python train.py --num_hidden_layers=9 --hidden_size=512 --num_attention_heads=16 --num_key_value_heads=16 --head_dim=32 --intermediate_size=2048 --vocab_size=18652 --hidden_act="relu" --norm="layernorm" --norm_place="pre" --norm_eps=1e-05 --positions="learned" --qk_norm=false --attn_scale=0.177 --bias="none" --tie_word_embeddings=true --parallel_block=false --init="normal" --init_std_qkv=0.0233 --init_std_o=0.0289 --init_std_up=0.0333 --init_std_down=0.0333 --optimizer="soap_variant" --learning_rate=0.0128 --lr_mult_up=1.27 --lr_head=0.00646 --max_grad_norm=1.0 --warmup_steps=200 --schedule="wsd" --decay_fraction=1.0 --decay_shape="cos" --final_lr_fraction=0.0 --batch_tokens=[65536, 131072, 262144] --max_seq_len=1024 --doc_mask=true --train_tokens=772500000 --max_steps=6013 --dataset="wikipedia_en"
Each number is 50 + 15 x the weight over its row's rms, rounded and kept within 0 to 99. Layers, rows and columns count from 0. The size before them is the row's rms in percent of the matrix's.

# down: layer 3 MLP down (transposed), 2048x512, rms 0.0333, rows 59-83, columns 320-383
# up: layer 3 MLP up, 2048x512, rms 0.0333, rows 60-83, columns 320-383
down59 117:77 30 29 68 80 63 40 46 46 50 41 42 48 48 69 55 37 68 40 32 54 51 44 37 54 50 59 57 36 68 22 40 48 51 42 51 40 36 56 39 46 28 60 74 25 56 51 34 39 53 25 71 26 38 25 50 45 42 35 51 37 38 50 54
up60 090:50 45 57 49 47 53 65 47 61 62 32 54 44 47 50 32 47 19 50 35 58 21 60 34 47 37 65 84 29 64 53 39 47 61 50 42 48 54 29 68 52 55 37 52 36 24 48 31 46 46 49 44 56 64 56 62 40 56 24 73 45 64 55 44
down60 089:66 50 34 48 09 34 63 56 43 59 50 63 44 48 53 45 28 61 54 57 35 41 37 84 30 46 36 21 51 43 39 52 55 13 70 57 52 39 53 38 43 64 43 71 28 30 65 46 67 48 61 61 98 33 42 42 40 35 40 72 39 29 48 56
up61 102:34 60 44 42 56 52 41 59 53 28 26 76 56 72 78 08 62 53 46 58 42 43 74 57 58 40 54 64 26 62 65 44 58 38 75 49 49 56 54 52 60 42 66 57 34 57 37 38 43 48 46 57 68 48 56 56 25 58 68 43 17 32 36 36
down61 099:66 38 36 47 44 24 52 30 56 51 70 57 37 56 43 84 26 35 40 37 30 37 39 67 71 46 42 30 69 59 43 38 68 39 56 42 49 45 66 58 33 46 67 66 58 81 59 65 48 27 50 51 49 39 61 56 67 33 52 37 45 15 35 39
up62 110:54 68 31 51 64 70 46 44 41 84 42 52 48 40 49 46 56 72 59 36 37 62 44 64 53 34 62 94 21 68 64 62 53 32 62 61 79 85 65 36 54 28 45 34 71 41 42 45 63 44 61 48 64 51 59 28 72 64 65 43 27 37 53 52
down62 092:48 67 66 33 36 34 76 47 48 28 33 57 53 50 43 37 77 64 41 50 83 50 46 43 39 63 28 25 36 37 50 61 42 53 42 32 46 36 18 66 80 75 61 70 43 58 70 57 35 52 69 62 30 70 63 48 55 56 46 52 55 73 53 50
up63 098:33 63 69 56 37 40 41 49 43 45 50 63 29 55 76 68 55 27 41 40 59 60 55 60 53 49 51 36 77 52 88 76 97 39 17 31 50 81 41 46 60 53 17 29 22 45 58 65 59 61 49 50 40 48 62 49 58 40 50 40 67 40 38 66
down63 102:57 58 44 69 66 41 65 37 54 56 41 49 65 70 37 50 65 53 83 66 25 45 19 80 39 57 52 42 58 69 33 63 29 44 78 79 65 66 35 52 69 38 61 51 30 42 55 60 50 61 62 45 62 41 61 38 48 69 26 61 64 68 43 60
up64 099:48 25 51 71 32 55 69 34 64 50 32 61 64 34 63 64 99 54 47 22 48 53 47 41 77 67 20 48 38 25 66 40 44 40 54 33 67 57 41 42 36 52 27 44 65 47 50 43 40 44 70 47 41 35 62 26 66 39 52 59 70 53 44 28
down64 099:56 54 73 25 76 54 46 62 59 49 32 53 29 51 59 46 22 32 42 35 51 51 44 70 57 45 64 30 50 63 37 63 52 60 16 40 65 16 29 43 57 68 52 53 56 48 56 44 50 55 41 62 47 50 13 71 46 47 69 58 28 29 40 73
up65 101:50 83 50 51 40 36 43 42 34 31 46 46 39 38 59 44 37 55 61 42 62 54 75 51 37 44 55 34 68 37 34 58 49 51 51 30 58 17 61 29 46 50 33 58 62 37 67 48 38 63 67 56 64 57 49 43 40 36 74 42 55 49 48 64
down65 097:60 55 44 28 44 55 48 49 43 57 49 72 53 46 39 65 79 40 10 55 64 48 61 38 51 36 66 42 51 44 80 30 42 52 33 40 14 58 53 62 46 47 54 47 41 79 70 54 16 44 40 46 25 33 48 30 67 34 24 21 56 50 34 68
up66 104:40 44 42 54 66 32 55 54 53 37 52 45 64 30 80 50 75 49 74 58 66 63 24 35 43 49 46 50 48 52 31 69 42 51 40 37 60 60 51 61 48 70 20 64 52 70 71 35 58 23 61 58 55 74 34 57 46 83 27 60 55 61 51 35
down66 093:77 55 80 51 54 26 63 28 60 60 69 63 73 57 70 30 44 54 34 46 57 42 64 59 85 68 80 38 66 52 43 58 40 66 33 34 61 56 72 56 35 58 46 63 46 31 44 31 59 44 42 41 30 48 65 50 33 45 31 60 41 42 32 45
up67 098:60 42 53 54 80 82 42 44 42 53 54 54 39 43 23 40 52 41 64 58 47 51 57 66 39 49 19 55 49 75 85 66 56 63 48 31 59 43 60 39 45 35 58 49 56 66 85 41 72 77 45 45 45 58 39 10 30 15 45 51 32 68 31 75
down67 093:34 42 48 66 46 60 51 47 68 46 64 58 50 62 77 52 66 54 54 41 51 42 34 63 33 80 68 41 54 57 37 44 38 72 54 43 36 62 68 66 41 55 22 73 41 30 48 59 41 56 58 49 52 34 55 06 51 65 42 24 33 49 48 53
up68 098:39 51 37 27 43 29 59 48 59 43 43 70 52 48 49 51 45 34 27 48 34 52 27 43 47 50 47 50 62 42 45 70 52 52 36 54 66 45 66 54 57 38 79 55 84 49 52 63 30 49 37 59 44 50 45 45 51 61 47 55 59 61 35 57
down68 099:48 36 64 48 66 39 70 65 39 53 60 70 54 34 45 42 33 53 43 15 71 27 50 36 55 39 39 56 30 28 41 51 48 35 49 79 68 58 30 60 37 46 59 42 43 64 51 55 36 59 52 56 38 66 38 36 55 79 51 43 71 55 67 46
up69 123:32 35 60 55 48 47 64 54 50 58 46 45 54 36 57 48 81 78 68 71 57 43 35 36 23 63 65 58 65 43 23 49 38 50 63 25 19 45 33 34 53 48 60 79 67 42 41 40 34 16 55 67 76 44 39 77 45 62 30 59 48 76 54 43
down69 126:24 49 41 45 47 73 45 33 32 85 54 54 66 45 49 31 57 52 37 70 47 30 35 49 50 49 25 69 17 48 52 56 59 39 75 49 50 22 38 34 58 22 68 82 47 43 46 25 61 31 18 41 89 65 63 36 45 52 55 60 83 53 34 46
up70 088:69 57 51 75 57 41 53 64 47 51 50 48 64 99 87 59 30 68 52 64 50 50 51 70 51 80 46 85 66 32 79 54 47 37 58 26 36 54 33 22 49 58 56 18 52 54 49 25 57 62 30 77 53 40 50 46 45 27 53 48 58 56 61 68
down70 088:69 53 38 60 45 66 43 33 63 52 55 75 58 57 55 69 42 38 11 43 48 60 46 62 47 79 64 64 53 32 66 64 48 53 69 34 70 60 49 48 36 37 67 71 43 22 67 40 33 69 71 45 73 67 54 21 53 54 39 45 56 15 46 60
up71 100:39 40 47 46 10 23 64 36 53 47 43 30 63 42 70 54 57 50 57 90 42 41 46 61 50 64 62 60 25 67 33 69 44 59 64 39 67 87 51 34 70 52 42 10 66 48 52 53 45 51 68 23 70 58 53 63 21 57 59 46 35 62 43 55
down71 103:55 57 61 43 58 37 52 42 73 50 47 62 78 64 39 37 60 67 59 63 48 22 48 69 80 61 32 51 65 58 54 54 60 70 43 52 57 48 73 42 35 42 39 26 40 60 65 72 44 74 69 39 53 50 38 62 64 39 28 54 47 44 60 40
up72 097:49 93 44 54 49 43 57 74 45 63 46 44 48 41 37 38 52 64 44 74 26 45 52 45 32 59 33 48 68 23 43 64 54 54 44 39 59 53 48 40 55 24 72 33 52 71 49 54 18 76 62 82 55 61 49 49 48 46 61 48 38 22 63 58
down72 093:63 57 89 55 48 51 48 44 50 45 45 48 27 52 65 33 65 44 77 45 57 73 49 41 56 62 66 27 53 72 56 47 42 52 28 47 10 66 27 51 44 64 73 44 60 53 29 97 56 25 25 37 42 30 59 08 61 31 51 50 82 48 46 50
up73 102:58 73 59 41 46 43 48 35 54 30 68 41 78 28 55 54 42 50 23 31 42 18 30 65 55 81 28 37 54 15 42 64 65 68 20 65 42 61 11 55 80 72 39 24 58 74 55 57 40 09 52 53 56 21 47 47 64 36 48 48 41 26 53 51
down73 100:65 61 27 58 57 42 57 69 72 78 52 38 36 32 64 42 48 29 46 46 71 68 52 44 22 24 65 66 45 50 24 35 30 59 53 50 45 38 61 58 34 35 53 48 53 21 54 67 64 52 59 57 51 48 58 38 41 73 52 54 43 68 50 29
up74 104:52 27 41 41 34 30 50 39 48 54 33 65 53 66 62 71 28 32 65 46 65 42 36 83 29 37 81 40 47 46 18 32 51 80 60 81 86 51 81 48 40 71 26 48 81 58 59 67 38 62 30 64 56 63 28 57 51 52 71 29 38 72 67 62
down74 107:69 24 41 42 37 74 42 68 44 50 35 35 74 63 48 61 73 54 46 49 50 45 43 67 46 73 40 33 67 33 53 50 29 47 49 54 60 71 64 27 62 51 41 46 51 65 32 52 63 32 44 43 51 57 54 58 51 52 40 52 90 51 57 36
up75 102:54 35 57 45 52 57 37 29 40 81 78 56 66 52 63 71 32 55 48 59 38 52 80 49 47 54 24 56 47 61 32 63 27 48 55 38 56 64 14 37 51 41 76 46 69 69 33 60 28 65 33 45 47 57 56 53 71 45 48 41 78 33 49 63
down75 105:56 18 46 48 51 54 44 43 37 62 41 64 58 45 37 53 42 84 53 39 24 59 39 53 51 42 85 84 47 34 56 43 59 92 59 57 48 55 63 78 23 30 60 38 40 40 48 34 60 70 54 58 11 50 60 38 20 28 37 58 55 36 57 46
up76 117:35 67 56 38 48 44 39 31 67 52 51 55 35 56 45 72 56 54 70 41 47 56 44 66 02 49 64 43 46 74 28 45 38 77 25 31 41 49 52 39 58 81 44 50 85 58 62 49 45 54 40 53 33 56 34 40 46 44 44 29 77 30 40 45
down76 124:59 55 64 62 52 24 60 52 39 37 41 41 87 57 72 29 39 20 49 67 22 42 32 79 57 68 47 33 42 56 40 42 53 33 43 80 75 46 52 35 47 61 31 60 44 46 77 66 37 37 36 27 51 53 54 64 54 62 57 52 29 41 19 48
up77 098:37 43 70 66 40 41 26 44 49 45 63 47 67 35 77 47 41 40 38 31 66 24 44 54 55 65 53 47 53 48 59 32 51 62 36 51 73 34 44 48 44 31 42 37 43 48 25 58 43 47 67 60 71 74 24 67 47 36 30 54 36 58 59 52
down77 093:42 67 36 40 69 72 43 63 71 51 48 62 29 46 45 51 65 37 74 54 63 65 86 50 35 73 29 23 59 63 75 37 58 42 26 60 60 38 72 73 36 51 57 65 60 30 77 51 36 65 60 42 39 34 56 45 30 67 46 50 37 45 66 54
up78 102:40 54 71 48 88 60 38 58 56 14 46 65 47 74 45 49 66 20 29 55 32 30 45 53 43 79 32 61 26 50 55 44 29 50 56 58 51 61 41 40 56 53 08 68 26 41 44 63 46 88 71 53 57 43 59 68 37 66 83 41 52 67 25 57
down78 099:51 65 68 73 52 70 41 65 37 60 44 44 40 24 51 62 47 35 46 34 53 50 40 60 46 48 62 51 66 50 46 64 57 57 50 38 43 28 67 74 38 52 71 54 38 45 60 57 25 23 72 46 45 45 41 60 62 59 29 35 53 46 64 56
up79 088:45 34 78 68 27 51 55 36 65 41 34 38 44 61 58 62 49 65 63 35 63 60 79 71 53 61 57 75 68 44 44 65 46 47 70 25 52 78 50 69 62 52 62 55 60 69 05 41 38 27 39 43 39 25 33 35 58 32 33 36 76 44 65 40
down79 094:42 68 39 63 60 51 63 52 25 47 66 40 82 72 25 44 58 61 58 25 38 38 34 39 68 24 33 59 41 48 51 51 69 80 49 76 46 56 35 55 44 37 66 59 43 46 52 71 53 25 49 53 53 30 58 89 58 54 61 46 43 44 57 31
up80 100:46 55 55 72 26 66 51 00 52 84 63 34 37 51 48 50 57 52 47 70 70 16 64 52 67 24 63 63 55 54 80 55 42 54 52 46 46 49 58 45 67 31 38 70 53 47 84 29 46 40 44 55 55 38 40 56 68 42 53 42 67 74 27 54
down80 095:51 62 10 45 39 44 49 51 35 43 42 53 50 74 63 53 62 63 34 36 41 47 48 29 62 34 67 66 38 56 59 49 48 30 48 63 52 40 54 55 46 63 60 51 51 44 38 31 77 42 77 40 28 39 22 48 52 17 34 70 19 36 81 51
up81 106:16 54 67 43 65 70 63 43 51 59 37 45 43 37 52 17 67 39 49 58 52 24 65 46 66 40 29 48 74 19 16 37 35 36 30 50 39 47 50 50 73 66 45 78 44 54 54 40 44 80 32 64 51 64 45 54 67 52 51 49 81 49 51 30
down81 114:56 37 38 50 59 36 38 73 39 39 50 86 50 40 38 32 79 22 76 53 29 48 63 32 21 46 77 58 68 66 38 30 57 46 52 25 36 52 58 48 41 20 25 32 38 60 71 86 57 51 42 40 62 51 55 70 50 54 42 41 69 59 46 66
up82 093:45 55 70 31 54 68 53 81 64 22 48 35 78 57 59 59 64 78 34 70 61 47 45 62 52 76 64 17 37 49 59 36 67 65 51 73 33 64 65 57 52 43 36 48 55 33 25 49 33 35 44 55 80 51 53 39 73 53 62 34 72 37 42 40
down82 094:50 45 31 45 54 53 41 48 70 49 62 64 63 73 37 54 35 37 54 58 63 35 63 29 51 56 58 55 28 58 45 44 62 51 66 35 42 38 20 15 38 58 71 38 49 67 46 19 50 39 71 49 68 45 34 58 48 44 46 52 56 64 30 51
up83 116:31 24 42 27 53 41 55 65 58 46 25 60 35 46 57 80 48 53 41 69 35 35 39 32 37 46 81 57 47 28 62 46 45 46 45 31 52 81 39 54 50 27 47 43 50 58 44 33 33 60 38 36 59 67 53 49 53 52 85 44 17 18 75 59
down83 110:39 47 52 46 37 54 41 52 46 43 56 26 60 50 52 46 57 00 70 26 59 40 34 60 48 36 00 31 29 58 35 28 20 53 34 79 46 58 60 36 45 44 61 47 28 54 56 60 77 61 28 40 57 25 34 51 44 78 50 68 75 92 45 46